From a checkpoint of a small transformer trained on Wikipedia: 14 layers, 4761 steps.
Each number is 128 + 32 x the weight over its row's rms, rounded and kept within 0 to 255. Layers, rows and columns count from 0. The size above them is the row's rms in percent of the matrix's.

# layer 2 MLP up, 384x96, rms 0.0241, rows 275-310, columns 0-95
size [ 37  28  24  24  26  26  22  22 146  31  27  25  25  25  22  44  30  37  30  29 374  17  29  27  25  28  26  22  32  26  24  88  29  28 415  23]
[[141 153 136 186 166 114 133  66 130 137 186 165 101 131 210 177 104 131 145 135 127 128 131 159 142 142 126 122 171  82  99 136  98 143 112 109 105 130 128 113 121 111 118 127 102  99 151 153 254 105 170 162  99 134 148 168  92 131 133 149  89 110 145 133 143 141 112 106 179 134 104 119 124 161 120 126 100 141 192 154 137 240 156 113 137 132 139 113 115 144 203 134 171  88 125 116]
 [100 148 118 146 150 117  98  51 140 105 102 117  74 114 119 142  70 119 141 129 129 136 142 143 133 152 104 139  95 100  59 122 114 139 117  91  73 125 150 155  85 124 126 125 130 110 138  83 101 130 102 143 194 103 129 134  55 100 177  94 165  79  85 130  43 121  99 111 143 107  73 109 119 179  87 147  98 134  95 148 109 233 149 100 124 115  82 124  80 143 161  97 162 118 128 120]
 [125 179 159 169 179 128 141  89  98 130 185 171 126 128 192 185 132 134 115 123 123 138 108 178 139 129 132 104 219  93 125 159 102 140  92 101  90 138 108 114 152 124 144 122  86 104 131 167 209 155 113 165 110 155 128 112 120 149 137 155 127 132 180 133  71  83 124  98 162 141 148 139 145 163 157 131 106 126 197 158 168 184 152 165 104  84 157  94 108 142 190 141 178  87 152 134]
 [146 141 102 145 116 116 118 175  82 163 171 121 137 133 152 172 116 125 147 112 128 108 120 130 159 154 110 112  77  90 153 160 117 136 123 142 114  90 141  73 163 141 124 126 136  93  87 139 191 118 159  77 178 129 193 205 132  94  83 123 144 106 130 152  72 100 140 120  97 133 208 130 116 166 134 140 111 129 109 128 128 255 140 104 121 125 133 152 129 135 134  86 136 123 139 123]
 [134 125 166 106 119 116 105 130  98 116 135 150 146 129 172  79 166 118  81 135 115 131 111 138 114  73 152 106 163 123 150 106 104 121  54 117 153 106 101 132  94 130  62 128  89 121 143 114  64 109  99 111   0 124  95  89  99 133  99 127  49 141 174 101 136 120 146 119 110 134  90 122 128  81 139  93 109 127 183 123 149  41 110 153 116  94 149 108 110  98 113 136 137  92  99 114]
 [116 150 124 159 143 139 123  37 147  96 112 118  73 134 148 132  53 106 123 119 119 113 150 126 140 170 128 146 113 134  91 104 131 123 154  77 166 122 150 139  89 155  87 164 121 150 146 108 148  91 185 113  83  95 106 135 108 104 168  92 141 127 110 131 165 153  93 123 206 112  65  97 116 136  87 108 107 150 178 163  74 238 125  94 162 144  99 178 106 115 111 145 145 129  91  97]
 [108 114 147 136 107 146  82  75 142 122  81  96 138 105 133  78 130 125 117 127 125 161 139 142 143 118 149 128 180 186 114  71 165 134 110 125 223 127 110 206  80 163  98 140 128 147 154 133  38 102 120 124  85 116 102 109 104 129 140 111 139 160 145  89 169 141 120 133 139 120 166  98 122 116 128 155 131 128 157 133 107   0 109 135 145 134  97 163 159  98 124 140 121 142  61 114]
 [162 114 149 138 136 124 109 119  88 191 194 136 138 129 145 149 173 159 119  90 127 144 117 159 170 139 125 132 187 138 200 145 138 121  61 104 125 118 137 109 135 115 185 142  85 100 141 129 182  87 143 148 123 140 149 181 127 139  51 155  77 114 161 151 124 121 111 119  85 145 218 141 155 130 111 146 108 151 119 152 155 255 133 158 104 131 149 104 151 156 123 114 148 117 129 141]
 [152 175 153 136 146 118 153  87  97 116 175 138 118  90  72 161 123  95 111  73 110 114  99 151 140 113 125 105 163 108  78 181 103 176 107 106  66 156 181 116 133  94 240 134 132  98 145 136 210 110  95 156 170 122 155 179 118 133 136 139  99 113 156 102  88  94 120  87 163 124 142 122 148 148 123  79  97 127 186  97 152 170 153 149 126 121  74 116 110 126 178 160 134 115 148 146]
 [129 123 129 160 152 141 168 116 150 131 144 134 185 129 131 144 199 132 149 128 123 140 142 110 137 123 146 128 188 140 129 133 154 134 144 134 143 127 140 127 127 142 116 146 122 135 125 137 255 115 141  86  82 161 148 160 125 135 120 165 125 145 112 123 232 133 161 133 134 136 139 125 139 135 159 131 165 137 210 140 136  21 128 144 140 143 138 124 178 131 150 137 119 137 135 127]
 [117 110 162 133 106 137 123 135 126 140 139 134 161 109 119 106 228 124  96 122 116 147 141 142 120  96 129 141 195 129  96 111 131 137  77 171 155 109 137 152 119 129 141 140 136 129 129 105 203  98 108 103  56 130 104 174  93 126  96 131  62 129 161  90 175 132 169 135  91 127 219 135 130 121 165 135 143 124 177 112 157   0 134 159 129 120 126 129 108 114 122 162 113 140 102 143]
 [124 159 142 114 117 129 123 141  86 130 134 109 159 117 151 132 137 124  91 106 112 111  96 139 144 102 133 141 180 138 148 139 104 131  64 100 178 103  59  99 114 180 128 137 131 126  82 134 114 128  68  94 115 116 118 131 112 129  83 112 147 145 145 104  99  55  99 111 115 118 134 124 128 109 138 124 116 120 138 127 119   0 107 144 158  84 117 152 122  87 131 126 119 112 154 125]
 [126 122 124 143 122 134 157 142 145 136 135 123 137 120  93 110 157 106 164 104 110 129 137 163 139 125 144 156 158 173  99 133 194 145 171 164 174 160 217 157 148 130 165 133 177 151 156 136 191 150 173 123 122 121 110 178 136 148 152 151 102 133 110 125  69 137 203 138 235 107 180 131 128 117 134 180 166 134 195 119 119 133 157  87 133 180 145 145 112  93 166 170 109 187 125 152]
 [129 133 135  90 106 143 137 223  73 161 171 115 168 123 123 141 177 142 113  88 122 121  90 142 147 134 124 141 126 119 175 156 134 127 137 147 121  92 126  71 172 133 203 131 150 114  88 136 121 146 111 113 167 133 130 162 148 155  60 138 123 127 140 150  43 106 139 126  42 123 255 144 144 142 136 126 151 116  87 111 147 154 112 156 104 137 146 128 116 142  80 137  93 142 153 142]
 [121 109  78 151 116 118 110  88 147 137 104 132  78 119  95 132  58 101 129 145 125 119 122 111  88 157 104 114  51  71  65 103  85 130 148 156 108 119 115 110 151  92  91 103 125 129 129  97  41 120 167 146 121 115 113 135 114  92 188 121 116  88  95 146  78 152  80 148 143 116  95 101  97 144 105 113 114 121  92 114 112 255 154  69 127 155 114 138  89 135 156 130 125 160 119 122]
 [143 158 153 163 169 122 138  55  99 109 185 158  73 113 131 168  97 117 122  90 128 134 106 138 137 136 139 122 174 117  81 147 115 147  98  92  89 142 179 121 105 101 149 132  80 106 159 169 208 101 161 148  89 127 141 151 119 139 144 150 102 137 157 138  73 138 124 111 175 133  95 122 128 140 113 110 111 147 180 144 139 255 137 107 125 144 131 106 115 142 153 144 147 103 105 125]
 [108 105 103 155 134 137 203 169 145 160 126 120 179 140 111 126 196 118 128 122 127 134 155 139 133 159 134 107 132 149 116 114 164 141 167 181 133 131 160 119 175 119 139 135 161 143 107 107 246 127 134 104 115 146 134 191 142 146 153 153 120 113 115 118 228 133 191 133 107 124 220 131 133 150 177 157 161 126 163 106 138  63 141 129 115 155 131 147 140 136 144 171 109 200 126 137]
 [135 144 110 135 135 131 153 157 127 140 114 137 130 142 109 138  83 129 141 153 136 122 140 141 127 167 113 107  71 110 131 144 122 137 183 154 142 132 161 107 190 120 119 128 158 141 139 149 110 166 167 155 182 127 137 115 163 119 189 129 176 127 123 159  94 137 127 149 160 130  86 127 132 157 123 124 134 127 114 129 123 255 140  97 125 140 154 147 134 148 126 160 136 151 154 132]
 [152 128 134 126 123 121 125 207  95 164 172 118 219 132 140 127 173 159 115 147 123 126  92 114 143 122 144 133 130 145 188 149 124 125 117 128 131 120  76 102 147 149 104 116 123 119  91 153  59 154 104  84 149 170 156 134 160 119  87 145 115 143 110 138 117  66 119 145  61 144 211 129 137 114 146 140 160 123 136 124 154   0 109 142 130 111 151 126 177 126 158  68 115 131 179 142]
 [134 154 152 145 174 127 165 160 123 110 171 172 138 144 194 154 156 142 117 170 118 146 134 178 132 126 136 151 188 156 113 136 156 169 141 150 152 162 194 170 147 140 130 127 127 121 178 145 183 132 136 199  82 125 135 160 109 157 173 136 163 139 172 157 141 155 162 114 214 135 176 150 117 131 136 136 131 130 219 135 155 197 159 143 134 134 151 136  90 132 204 169 155 118 141 139]
 [102 141 147 140 111 101  90 172  96 111 115 167 145  92 157 122  85  90 102 100 123 142 125 162  90 181 122  92 126 111 104 174 145 127 153 146 118 184 157  85 200  82 117 136 143  57 148 173 112  92 107  90 117 129  94 122 116 186 180 203 137 159  64  73 106 149 147 115 106 105 181 148 108 101 129 101 108 157 150 124 148 107 141 173 205 129 111  82 141  98 138 155 113 179 133 127]
 [104 151 167  78 148 138 109 103  97  76  70 144 118 117 133  77 119  98 134  85 126 117 110 128  96  79 131 166 235 140 140 114 178 113  87 178 143 141 127 120 140 117 123 128 134 122 144 141  78 171 101 125  91 137  77  64 126 154 160 119  83 155 188  81  99 132 171 130 174 103 100 150 133 118 128 132 139 106 171  98 145 103 152 190 100 120 118  67  65 102 106 167 134 142  98 169]
 [134 123 150 146 142 165 185 153 138 134 138 148 168 149 114 122 211 125 107 135 129 149 120 136  98 133 147 116 216 180  99 121 144 141 127 172 229 171 136 153 156 131 110 125 120 173 164 162  97 160 135 171  77 148  91  96 182 161 162 164 130 178 178 138 135 171 172 148 143 146 154 136 143 114 173 125 171 136 164 138 171  95 120 162 157 141 164 144 134 117 149 209 109 156 133 141]
 [142 136 135 171 182 124 137 100 126 144 159 171 134 118 166 157 142 144 170 141 131 150 140 171 138 154 116 137 158 111 144 144 114 135 125 148 125 122 163 134 146 125 111 143 122 117 157 158 208 128 210 152 109 128 157 185 143 125 132 144 122 122 162 151 170 149 178 142 216 149  94 127 107 166 151 166 113 138 177 135 140 255 155 117 109 121 160 115 144 147 132 151 147 124 103 129]
 [145 165 141 127 130 119 124 203  62 176 164 137 178 142 208 120 178 143  94 147 141 141  72 149 143 118 147 126 147 149 175 140  99 158  80 111 162 114  74 104 166 173 142 131 145 107  87 148  96 145  94 103 157 140 137 153 139 149  82 122  86 156 165 124  85  71 142 126  85 134 215 122 121 104 164 139 124 108 127 113 163  29 115 162 119  87 149 145 123 115 154 101 118 134 146 135]
 [124 104 147 158 132 122  95 158 122 166 162 119 178 110 146 134 209 150 118 134 121 141 145 143 159 118 143 174 187 185 208 109 166 122  88 143 163 128 123 177 109 172 140 134 115 130 139 115 112 116 126 125  81 137 140 175 117 138  83 137  84 133 162 122 202 126 173 138 154 141 241 140 125 110 140 169 130 125 132 142 130  10 119 147 132 126 132 135 185 118 119 107 132 142 103 145]
 [138 142 167 108 149 144 146 180 122 167 154 130 149 134 137 104 197 161 129 109 130 153 118 179 142 131 141 183 175 171 184 150 162 149 151 153 146 149 181 146 160 129 213 127 182 138 142 159 129 163 116 187 185 124 121 159 171 171 133 125 156 144 162 141 102 135 174 135 173 123 239 148 130 120 137 208 140 121 124 108 141  56 132 145 127 135 138 137 142 123 138 151 128 162 155 151]
 [148 142 129 167 167 113 149 101 119 144 168 146 143 132 173 170 154 143 171 137 142 132 119 135 157 151 131  93 141 107 196 153 122 122 114 103  61  92 111  86 155 123 120 138  90 101 104 155 255 112 165  82 134 152 186 193 135 116  88 146 153 123 127 149 176 112 136 118 154 142 139 127 127 160 148 136 116 128 161 146 143 204 135 130  96 113 143  92 184 156 131 109 138 109 113 118]
 [158 133 158 115 152 129 139 184 101 157 173 135 202 133 146 128 255 157 108 129 129 136 103 116 140 112 141 130 158 158 197 171 118 128  98 107 117 127 107 107 145 150 156 144 127 131 110 142 163 138  92  92 112 161 155 141 157 141  69 149 124 141 142 143 167  88 137 130  86 150 195 136 150 103 154 122 150 133 153 124 157   0 112 171 127 103 136 122 180 122 130 107 114 121 169 147]
 [143 132 148 173 133 126 112 142 130 168 153 138 148 136 141 138 152 141 140 151 133 138 150 181 172 163 130 140 138 134 184 137 157 111 122 146 163 123 160 152 155 149 112 144 143 124 165 134 119 141 205 104 110 135 135 145 127 114 116 134  71 114 149 141 134 132 185 157 167 145 172 131 126 141 129 137 114 120 141 129 105 255 111  93 114 120 172 143 161 137 100 141 131 144 107 136]
 [110 107  79 146 103 114 165 159 181 126  99 130  89 129 106 142  95 105 170 154 130 115 178 110 113 160  93 113  32 108 118 113 157 133 205 185 107 120 169 137 169 101 131 117 138 140 135 104 174 116 178 139 143 114 141 193 158  91 148 121 149  82  86 129 151 163 129 151 126 120 100 148 118 164 144 123 147 129 124 120 133 255 175  92 129 164 118 146  95 154 134 147 134 177 107 139]
 [122 154 134 162 146 121 152  51 127  94 155 164  74 115 157 153  68 111 122 120 103 120 123 160 124 129 126 106 168  77  63 129 104 149 158 115 106 137 169 118 128  92 133 132 124 114 157 151 205 111 167 148  85 115 114 131  92 143 167 149  92 122 152 115 131 152 109 117 200 117  92 108 124 145 109 104 115 131 207 135 134 255 151 104 145 156 131 116  83 127 173 179 143 110 111 119]
 [122 101 126 127  98 135 138 140 156 126 124 110 143 110  85 129 187 114 163 117 128 120 135 126 134 110 138 150 172 177 144 125 169 136 154 179 164 130 132 155 125 159 180 130 152 142 136 110 225 127 147 126 120 124 135 202 134 131 109 140 118 133 119 102 139 135 181 144 181 109 227 155 137 120 160 161 164 122 135 112 127   0 146 125 146 157 117 139 150 110 132 151 107 175 105 146]
 [115  83 132 145 104 118 116 168 135 146 110 104 199 102  59 112 185 124 116 135 117 123 151 113 118 125 135 119 124 109 137 115 147 106 100 170 112 143 112 138 101 105  92 108 118 109 113 112  90 115 116 111  68 151 136 138 135 118 132 132  50 131 133  95 185 117 165 133  94 156 199 129 125 124 151 118 123 118 106 109 131   0 120 147  89 114 133 101 159 149 129  87 117 135 125 143]
 [164 111 100 143 109 113 147 103  93 170 128 180 199  72  93 159 174 115 141 101 112 109 105 120 147 103 107 173 168 145 115 133 135 139 101  99  69 113 106 139 165  93 125 144 126 136 170 124  96 116 143 156 137 154 113 111 100 111 183 103 146 200 117 111  76  98 141  66 119 160 133 165 132 146 155 153  76 131 159  89 128 160 159 163 124 157  28 110 127  69 137  71 150  89 111 182]
 [133 105 157 125 143 143 155  98 134 115 146 150 175 125 150 119 209 137 122 104 113 133 124 141 122  96 151 126 231 142 147 111 145 122 111 146 152 121 127 110 115 123 116 145 103 122 128 121 240 112 108 115  54 151 118 142 109 143  98 157  44 150 174 103 220 137 168 128 127 144 161 140 140 117 176 106 140 135 188 125 158  31 130 179 119 124 139  96 157 131 128 151 137 109 120 130]]
# layer 2 MLP down (transposed), 384x96, rms 0.0153, rows 275-310, columns 0-95
size [ 23  28  25  23  25  28  20  24  80  21  22  21  23  19  22  25  24  23  29  22 441  23  26  21  27  21  20  23  28  21  24  38  20  23 407  20]
[[ 97  76  93 111 150 116 142 187  72 114  79  92 108 153 120  72 129 151 152 112 133 116 127 107 123  97 148 173  69 131 130  90  98 177 161  77 103 180  90 120 104 186 167 123 125 182 109 108 127 122 116 138 111 116  97  83  89 167 149  80  76 183  90 113 170 140 163 150 127  84  96 123 155 141 165  88 162  96 128  56 115 130 112 141 149 173 101  94 110 115 101 183  92 142 121 154]
 [155  89 171  88 133 113 159 123 122 169 119  91 152 162 158  97 142 123 117 135  94 138 137 147 113 105 152 112 142 118 106 104  77 133  79  64 158 103 138 161 143 156 115  80 155  91 171 181 122  89 118 128 100 151 129  72 163 153 115 162 130 161 175 116 147 114 104 167 119 140 149 123 143 122 172  97  89  70 200  76  38 114 132 158 131 146 113  96  79  38 132 140 183 145 157 124]
 [122  88  86 138 142 110 145 184 121 148  65 106 103  91 123 132 120 104 143 108 119  74 139  78 150 145  94 168  36 113 103  54 112 139 163 132 111 186 111  98 158 121 122 166 122 147 102  48 160  84 174 139 105  80 114 156 117 148 114 101 107 171  93 164 144 141 159 134 139 105  97 124 116 112 126  79 116 134  94  76 109 125 145 114 143 205 130 120 143 125 124 176  59 173  98 122]
 [103  95 148  93 154 113 159 137 130 111 114 176 111 146 141 103  95 206  90 127 125 127 127  88 111 117 122 142 104 185 123 105 138 175 201 101 126 128 115 114  28 142 165 154 109 152 157 120  89 122  93 174 111 109  95  95  83 157 171  97  78 187  84 121 174 152 153 167 122 119  93 124 173 132 176 115 204  94 152  63 163 103 129 141 117 137 158 110 131  97 110 157 120 153 132 157]
 [110 141  72 175 134 137 105 108 134  69  73 162 130  93 121 177 134  81 161  93 119  93 159 140 121 117  99 139 133 153 156 157 177  90 175 117  89 179 102  98 166 155 175 117  95 142  84  64 162 134 163  98 104 136 119 146 115 106 142  54 135 106 105 147 162 140 120  99 178  98 133 118 104 164  80 108 122 168  79 141 179 145 146 112 131 149 130 128 205 163 134 129  66  69 102 113]
 [148 123 132 110 120  85 118 162 128 131 171  67 169 150 168  90 161 157 149 114 118 179 106 159  85 121 192 100 215 137 107 128  71 133  93 121 105 142 132 176 115 110 152  61 177 121 143 180 132 149 128  98 138 179 116  75 163 182 114 131 113 106 137  79 102  88 158 107 104 130 146 151 147 133 165 143 151  93 183 126  79 118 140 135 157 200  93 103  77 171 147 137 137  95 112 137]
 [204 162 118 121  80 107 150 144 148 114 153 132 160  96 142 145 177  99 146 173  96 156 151 194  75 141 121 108 211 141 126 174 128 119 116  95  83 139 164 138 199  93 125  85 163  96 183 120 145 180 140 101 165 172 110 118 174 130 107 111 126  68 107 141 107  98 120  91 128 133 163 142 113 106  93 121  45 113 143 195 112 112 155 144 115 149 139  99 118 136 126  93 165  84 140 140]
 [121 116  60 184 151 140 144 163  98 122  45 178  93 137 149 123  99 139 113 170 186 122 180 104 162 128 132 166  84 153  92 137 169 141 222  93  92 165 117 131  99 149 133 139  81 167 135 168 120 190 125 126 147 106 130 109 116 140 193  69 101 176 152 152 193 136 120 108 155 108 107 110 114 148 130 104 167  99 111 103 171 145 127 139 148 163 160 146 151  89 118 143 167 107 148 140]
 [ 90  87 102 121  88 138 116 107 145 160  71 173 148 175 197 107 111 185 156 172 115 129 111 140 127 141 158 152  99 159 122  83 163  63  91 128 163  78  52 125 122 174 101 121 142 159 109  90 106 132 159 117  94 170 111  93  80 121 125 142 128 165 142 192 153 181 135 173 129 162 150  95 135 116 187 133 121 143 133 128  65  97 135 127 137 138 179 150 135  73  91 135 100 103  86  96]
 [138 160  84 112 127 141 106 208 109 169 156  61  91  89  71 101 135 176 104 148 179 143 124 137 168 155 123 175  97 155 160 131  74 124 164 204  92 137 110 134 163  70 133 135 144 162 113  97 138 141 137 128 136  64 129 141 132 146 163 125 117 121  97 101  95 136 144 111 120 134 104 106  90  99 155 180 143 181  45 135 159 133 113 149 109 161 150 131 112 197 118 181 117 151 113 179]
 [187 192  90 134 134 147 165  87 153 120  81 183 103 125 100 158 124 107 151 136 176 116 164 184 134 134  88 133 125 146 190 170 188 109 155  64  83 164 118 133 172 140 122 107  94  96 160  75 151 127 159 110 120 164 124 132 126 141 141 106 147  86 116 160 135 141  86 138 184  84 145 132 105 102  76 122  89 149 101 168 150 142 141 125 136  90 178 111 225 121 114  94 156 103 117 150]
 [153 106  99 104 157 107 178 158 161 160 106  91  90  75 123 156 116 128 127 157  53  89 128 121  86 201 107 100 112 136 109 113 131 112 161 182 121 171 125 132 105  52 128 149 115 116 171  36 130 124 178 159 101  73  97 171 134 130 140  83 145 158 102 149 147 149 174 129 111 133 124 146 124 128 137  87 115 142 147 121 118 132 167 135 106 212 146 112 148 131 127 154  72 136  51 118]
 [145 196 185 105 146 151 166  90 156 156 172 113 142 210 156 156  97 157 121 140  91 186 128 103 144 159 134 111 133 118 196 110 129 123 107 142 108  50 156 150 126 144  94 148 133 127 146 175 135 115  95 120 192 132 180 179 121 119 147 193 110 103 144 120 117 155  74 150  42 135  91 154 149 150 131 155 170 162 138 130  83 166 134 130 169  74 152 151 136 167 145 122 153 136 129 126]
 [128 149 117 141 171 145 167 101 131 151 110 166  66 147 100 153  58 100  77 160 145  98 165  71 161 153 112 129  61 167 113 131 184 135 205 148 131 156 165 129  73 115 106 170  91 170 162 100 107 134 150 185 131  92 155 181 166 108 194  96 129 152 159 170 171 151 146 142 126 147 126 147 124 142 131 100 128 148 143 110 185 121 133 115 118 120 193 152 191 110 148 149 151 137 119 115]
 [130 108 190  99 105 143 103  92 138  95 154 125 141 177 134  95 149 125 135  83 168 164 116 122 123  90 123  95 129 124 135 122 113 183  79  65 124  86 119 136  76 180 114 114 130 121 133 188 127 105  48 129 116 133 116  84  98 144  84 202  92 111 125  69  77 104 105 133 119 127 116 150 159 112 131 136 168  80 153 124 108 115 112 122 164  24  85 114 102 102  86  88 173 117 150 142]
 [ 59  98 106 177 121 138 101 150  87 138 118  92 110 177 161 107 103 163 186 149 124 110 114 103 212 111 137 177  84 118  94  74 121 132 120 144  62 156  90 145 138 176 142 152 115 183  58 139 157 166 125 123 179 142 142  96 122 128 165  94  85 141 138 128 146 131 148  91 109 105  85 141 130 167 155 106 150 130 116 103  94 150 133 144 169 222 140 154 110 159 132 184  87 118 119 131]
 [206 189 151  65 115 177 128 133 169 129 143 186 142 185 125 130 118 189 115 165 167 183 126 130 133 166 108 140  94 147 192 143 114 136 125 126 135 102 154 143 143 117 144 154 140 147 158 131 158  92 125 117 101 138 145 128 156 128 120 190 109  94 126 141  71 116  93 170 153 139  97 119 120  90 120 164 164 157  60 138 148 152 117 134 153  26 169 138 156 152 110 141 198 120 153 165]
 [ 86  95 214 113 120 128  99  81 149  89 204  78 130 160 159 111 119 151 135  90 142 129  97 101 130  77 135 126 125 142 123  78 105 155  71 102 142  99 146 126  40 151 128 135 140 144 119 183 109  97  62 141 114 137 131  99  89 152  74 191  68 112 131  89  89 127 137 117 101 132 125 166 157 104 145 141 184  94 182 113 106 111 124  97 153  83  78 131 114  96 107 108 109 151 130 124]
 [ 97 106  93 114 160 140 146 158 128 159  76 133  82  81 105 147 110 186 128 141 145 100 148  91 132 143  86 125  78 130 135 115 151 126 214 192 147 124 109 101 101 116 124 196 120 144 136  49 122 144 115 175 118   6  89 152  87 114 157 107 128 156 106 123 149 173 169 121 144 136 101 123 109 127 139 115 158 146  74 124 207 110 138 152  91 131 154 139 138 137 112 160 106 160 127 153]
 [132 185 146 174 147 118 111  60 167 113  87 163 178 146 129 149 112  49 195  46  98 116 164 135 114  99 131 123 116 109 179 150 175 101 125 100 159 145  86 105 152 183 163 111 107 144 101  91 175  69 179 108 104 200 144 167 130  94  99 116 151 117 122 149 172 129 129 141 158 107 122  95 146 146 130 112 149 176 127 134  99 158 134 124 148 107 133 140 159 164 171 155  92  92 123  91]
 [147  89 145 130 130 143  81  75  87 145 119  26 162  92 122 149 101 212 132 153 167 147  97  93 197 129 172 118 131 148 161 116 121 112  50 135 136  96 103 150 156 230 116 144 137 111 155  73 135  80 134 157 157 107 149 100 123 116 114 191 122 126  77 143 119 119 160 143 150 135 125 127 106 133  89 174 112 139  91 175 141  95 131  88 122 139 127  77 150 145 117 116 126 141 111 127]
 [155 153 127 170  97 137 162  93 164 153 171  92  85 102 108 183 153  31 148 125 132 106 153  97 200 125  82 146 153 144  99 129 121 134 120 142  80 155 140 130 169 125 116 168  99 131  63 115 170 111 196 104 155 156 167 220 129 108  93 161 146 127 137 185 124 118 126 121 114 143 115 154 137 100  91 121  92 172 136 153 131 140 140  68 134 158 168 148 198 132 136 117  93 135 100 121]
 [142 198 126 167 102 130  89  95 154 103 133 140 153  98  96 171 144  75 187 130 158 156 136 139 186 125 112 131 125 115 156 139 168 108 109 162  50 155 118 112 197 109 123 149 109 119  92 103 188 125 156 108 147 149 160 195 124 112  94 147 132  40  76 129  96 113 125  96 112 105 123 152  99 125  86 137  94 157  84 185 112 163 162 109 141 122 109 150 172 196 127  93 112 107  94 112]
 [118  97 165 175 107 162 106 135 108  80 148 133 125 171 137 118 117 116 169  79 169 111 149 120 159 105 146 199 103 155 152  77 166 229 186  66 101 144 109 106 157 185 177 121 124 156 121 132 158 131 118 120 158 145 139 126  92 187 142 101  64 192  92 135 149 166 134 131 155  88 123 137 154 119 158 119 183 121 155  94 155 120 163 115 158 139 132 130 166 133  98 125 111 142 147 198]
 [134 101 121 127 134 158 145 128 173  89  78 159  98  80  97 180  91 105 145 129  84  74 153  82  85 164  74 131  95 118 139 116 176 138 205 173 139 165 109  97 128 105 148 170  99 140 154  18 133 123 148 177  96  74  99 140 114 101 151  75 128 164 101 162 155 161 145 137 167 120 144 153 131 146 109  85 123 157 103 127 187 144 168 111 105 159 152 120 167 121 124 151  89 137 127 141]
 [183 122  87 134 140 130 181 166 154 138  63 226 138 132 163 148 146 134 145 164 130 132 195 162 115 159 105 130 135 123 126 181 172 169 231  83 112 151 136  94 141 125 144 145  90 119 178 105 145 167 143 119 146  88 132 155 119 117 157  89 131 168 107 152 181 151 111 126 204 106 127 100 117 128 120 105 119 133 128 148 180 133 147 189 115 112 184 133 145 113 131 119 171 120 164 158]
 [127 134 147 149 161 165 177  80 141 124 101 134 118 165 135 154  60  60 129 160  68  94 146 105 142 148 116  75 120  85 135 122 194  89 111  97 189  87 177 126 130 169  74 166 104 115 105 102 111 133 132 129 161 152 140 185 176  84 131 125 130 120 174 174 146 138  67 138 101 139 116 142 143 156  92  64  96 150 158 121 108 147 127 116 111 122 198 136 143  93 135  73 113  91 106  84]
 [ 99  98 114 138 137 157 129 212  96 147 132 114 118 129 127 105  95 184 111 137 142 100 140 100 155 137 112 203  66 151 108  84 112 183 203 165 134 158 123 118 104 141 164 153 143 177 118 113 116 146 147 170 134  76 130  93 129 165 175  99  86 218 101 134 146 164 161 152 147 121 112 123 145 141 166 124 152 133  88  82 187 113 133 143 125 183 163 141 123 140 110 188 117 166 163 176]
 [101 102  65 165 161 148 122 159 134 155  66 124  90  84 107 151  87 157 124 135 150  90 164  98 154 158 105 137  98 143 119 116 167 108 215 193 147 153  96 105 120 116 136 169 108 139 106  55 119 151 161 160 113  49  90 152 114 132 185  74 135 169 119 140 157 170 144 119 177 118 119 114 108 139 126 130 150 166  76 140 196 131 153 135  96 177 164 151 154 155 108 156 114 133  99 148]
 [115 115 128 109 121 139 154 142 126  62 133 152 135 139 150 110  78 182 136 109 140 123 150 104 100  86 121 134  96 148 156  95 154 193 189  40 144 118 136  69  83 177 162 126  88 150 146 165 149 133 119 131 135  91 130 101  84 165 156  82  24 145 122 106 153 161  98 141 159  71 148 155 165 147 129 107 191 137 184 105 172 130 156 142 153 113 136 120 159  78 117 126 125 136 143 171]
 [146 150 198  76 101 127 123  76 130 137 174 165 142 186 123 103 138 179 111  95 163 188 114 136 127 117 141 128 121 127 144 110  95 141  75  87 108  76 117 144  88 145 119 118 148 102 141 215 124  88  95 103 139 176 142  86  92 155  95 208 149 128 128  94 107 107 117 150 127 120 102 119 138  84 130 159 167  81 122 137  81 106  97 123 163  32 123 128 134 129  99 113 179 153 171 148]
 [ 81 135 176 122 138 142 130 136 106 149 172  29 142 197 140 106 121 136 186  80 127 135 126 111 176  70 171 162 108 133 155  87  92 129  44  97  92 137  98 127 102 170 115 102 150 169  73 124 148 114  94 117 143 194 140 127 121 152 103 135  79 118 126 124 103 103 142 133  70 143 108 153 161 137 183 134 168 155 133 115  57 136 105 105 163 128 141 122 154 174 128 146  76 139 102 136]
 [173 203 172  78  99 146 175  92 153 194 175 174 114 162 149 136 133 129 103 160 100 166 123 136 139 169 103 116 140 132 162 137 134 139 113 161  79  53 155 149 134 125  80 157 106 110 169 177 138 135 126 112 184 145 161 179 104  99 153 203 154 104 101 129 121 144  72 122  80 151 101 146 137 136 116 118  99 145  95 158 108 135 110 142 147  45 180 122 169 150 125 111 168 124 126 155]
 [150 138 100 120 116 143 152 148 146 124  87 255 112 139 152 120 129 156 140 154 170 121 107 179 125 118  62 146 114 124 152 172 149 157 169  70 146 120 117  78 182 155 110 139 132 121 120 104 159 135 106 106 118 116 120 131  89 103 103 146 116  80  84 143 114 105  84 124 192  97 126  93  94  95  85 139 130 147  74 156 203 113 109 152 114  45 135 131 129  83 119 100 168 126 172 146]
 [125 116 116  98 102 110  84 172 153 161  92 210 149 138 147  92 181 133 122 135 123  77 131 124 173 173 107 160 135 173  93  99 172 113 105 138 142  85 152 148 170 138 122 121  89 101 128 150  85 108 146  88 139 180 147 131 122 126 142 130 191 131  66 123 134 164 127 169  85 176 131 147 123 123 165 167  97 138  53  83  57 120 143 107 140 141 192  95 103  77  80 122 132  91 156 100]
 [159 164  58 179 117 146 115 188 116 127 104 131 113  99  97 154 146  98 143 125 172 114 152 141 188 141 117 190 115 171 149 146 142 118 169 168  69 196 119 157 168 114 156 137  90 164  90  76 168 130 183  93 158 149 147 167 125 136 159 101 147 110  90 163 163 131 124  98 169 122 129 114  84 116  96 142 115 175  58 148 179 150 128 133 129 162 178 150 180 174 127 153  93 130 116 146]]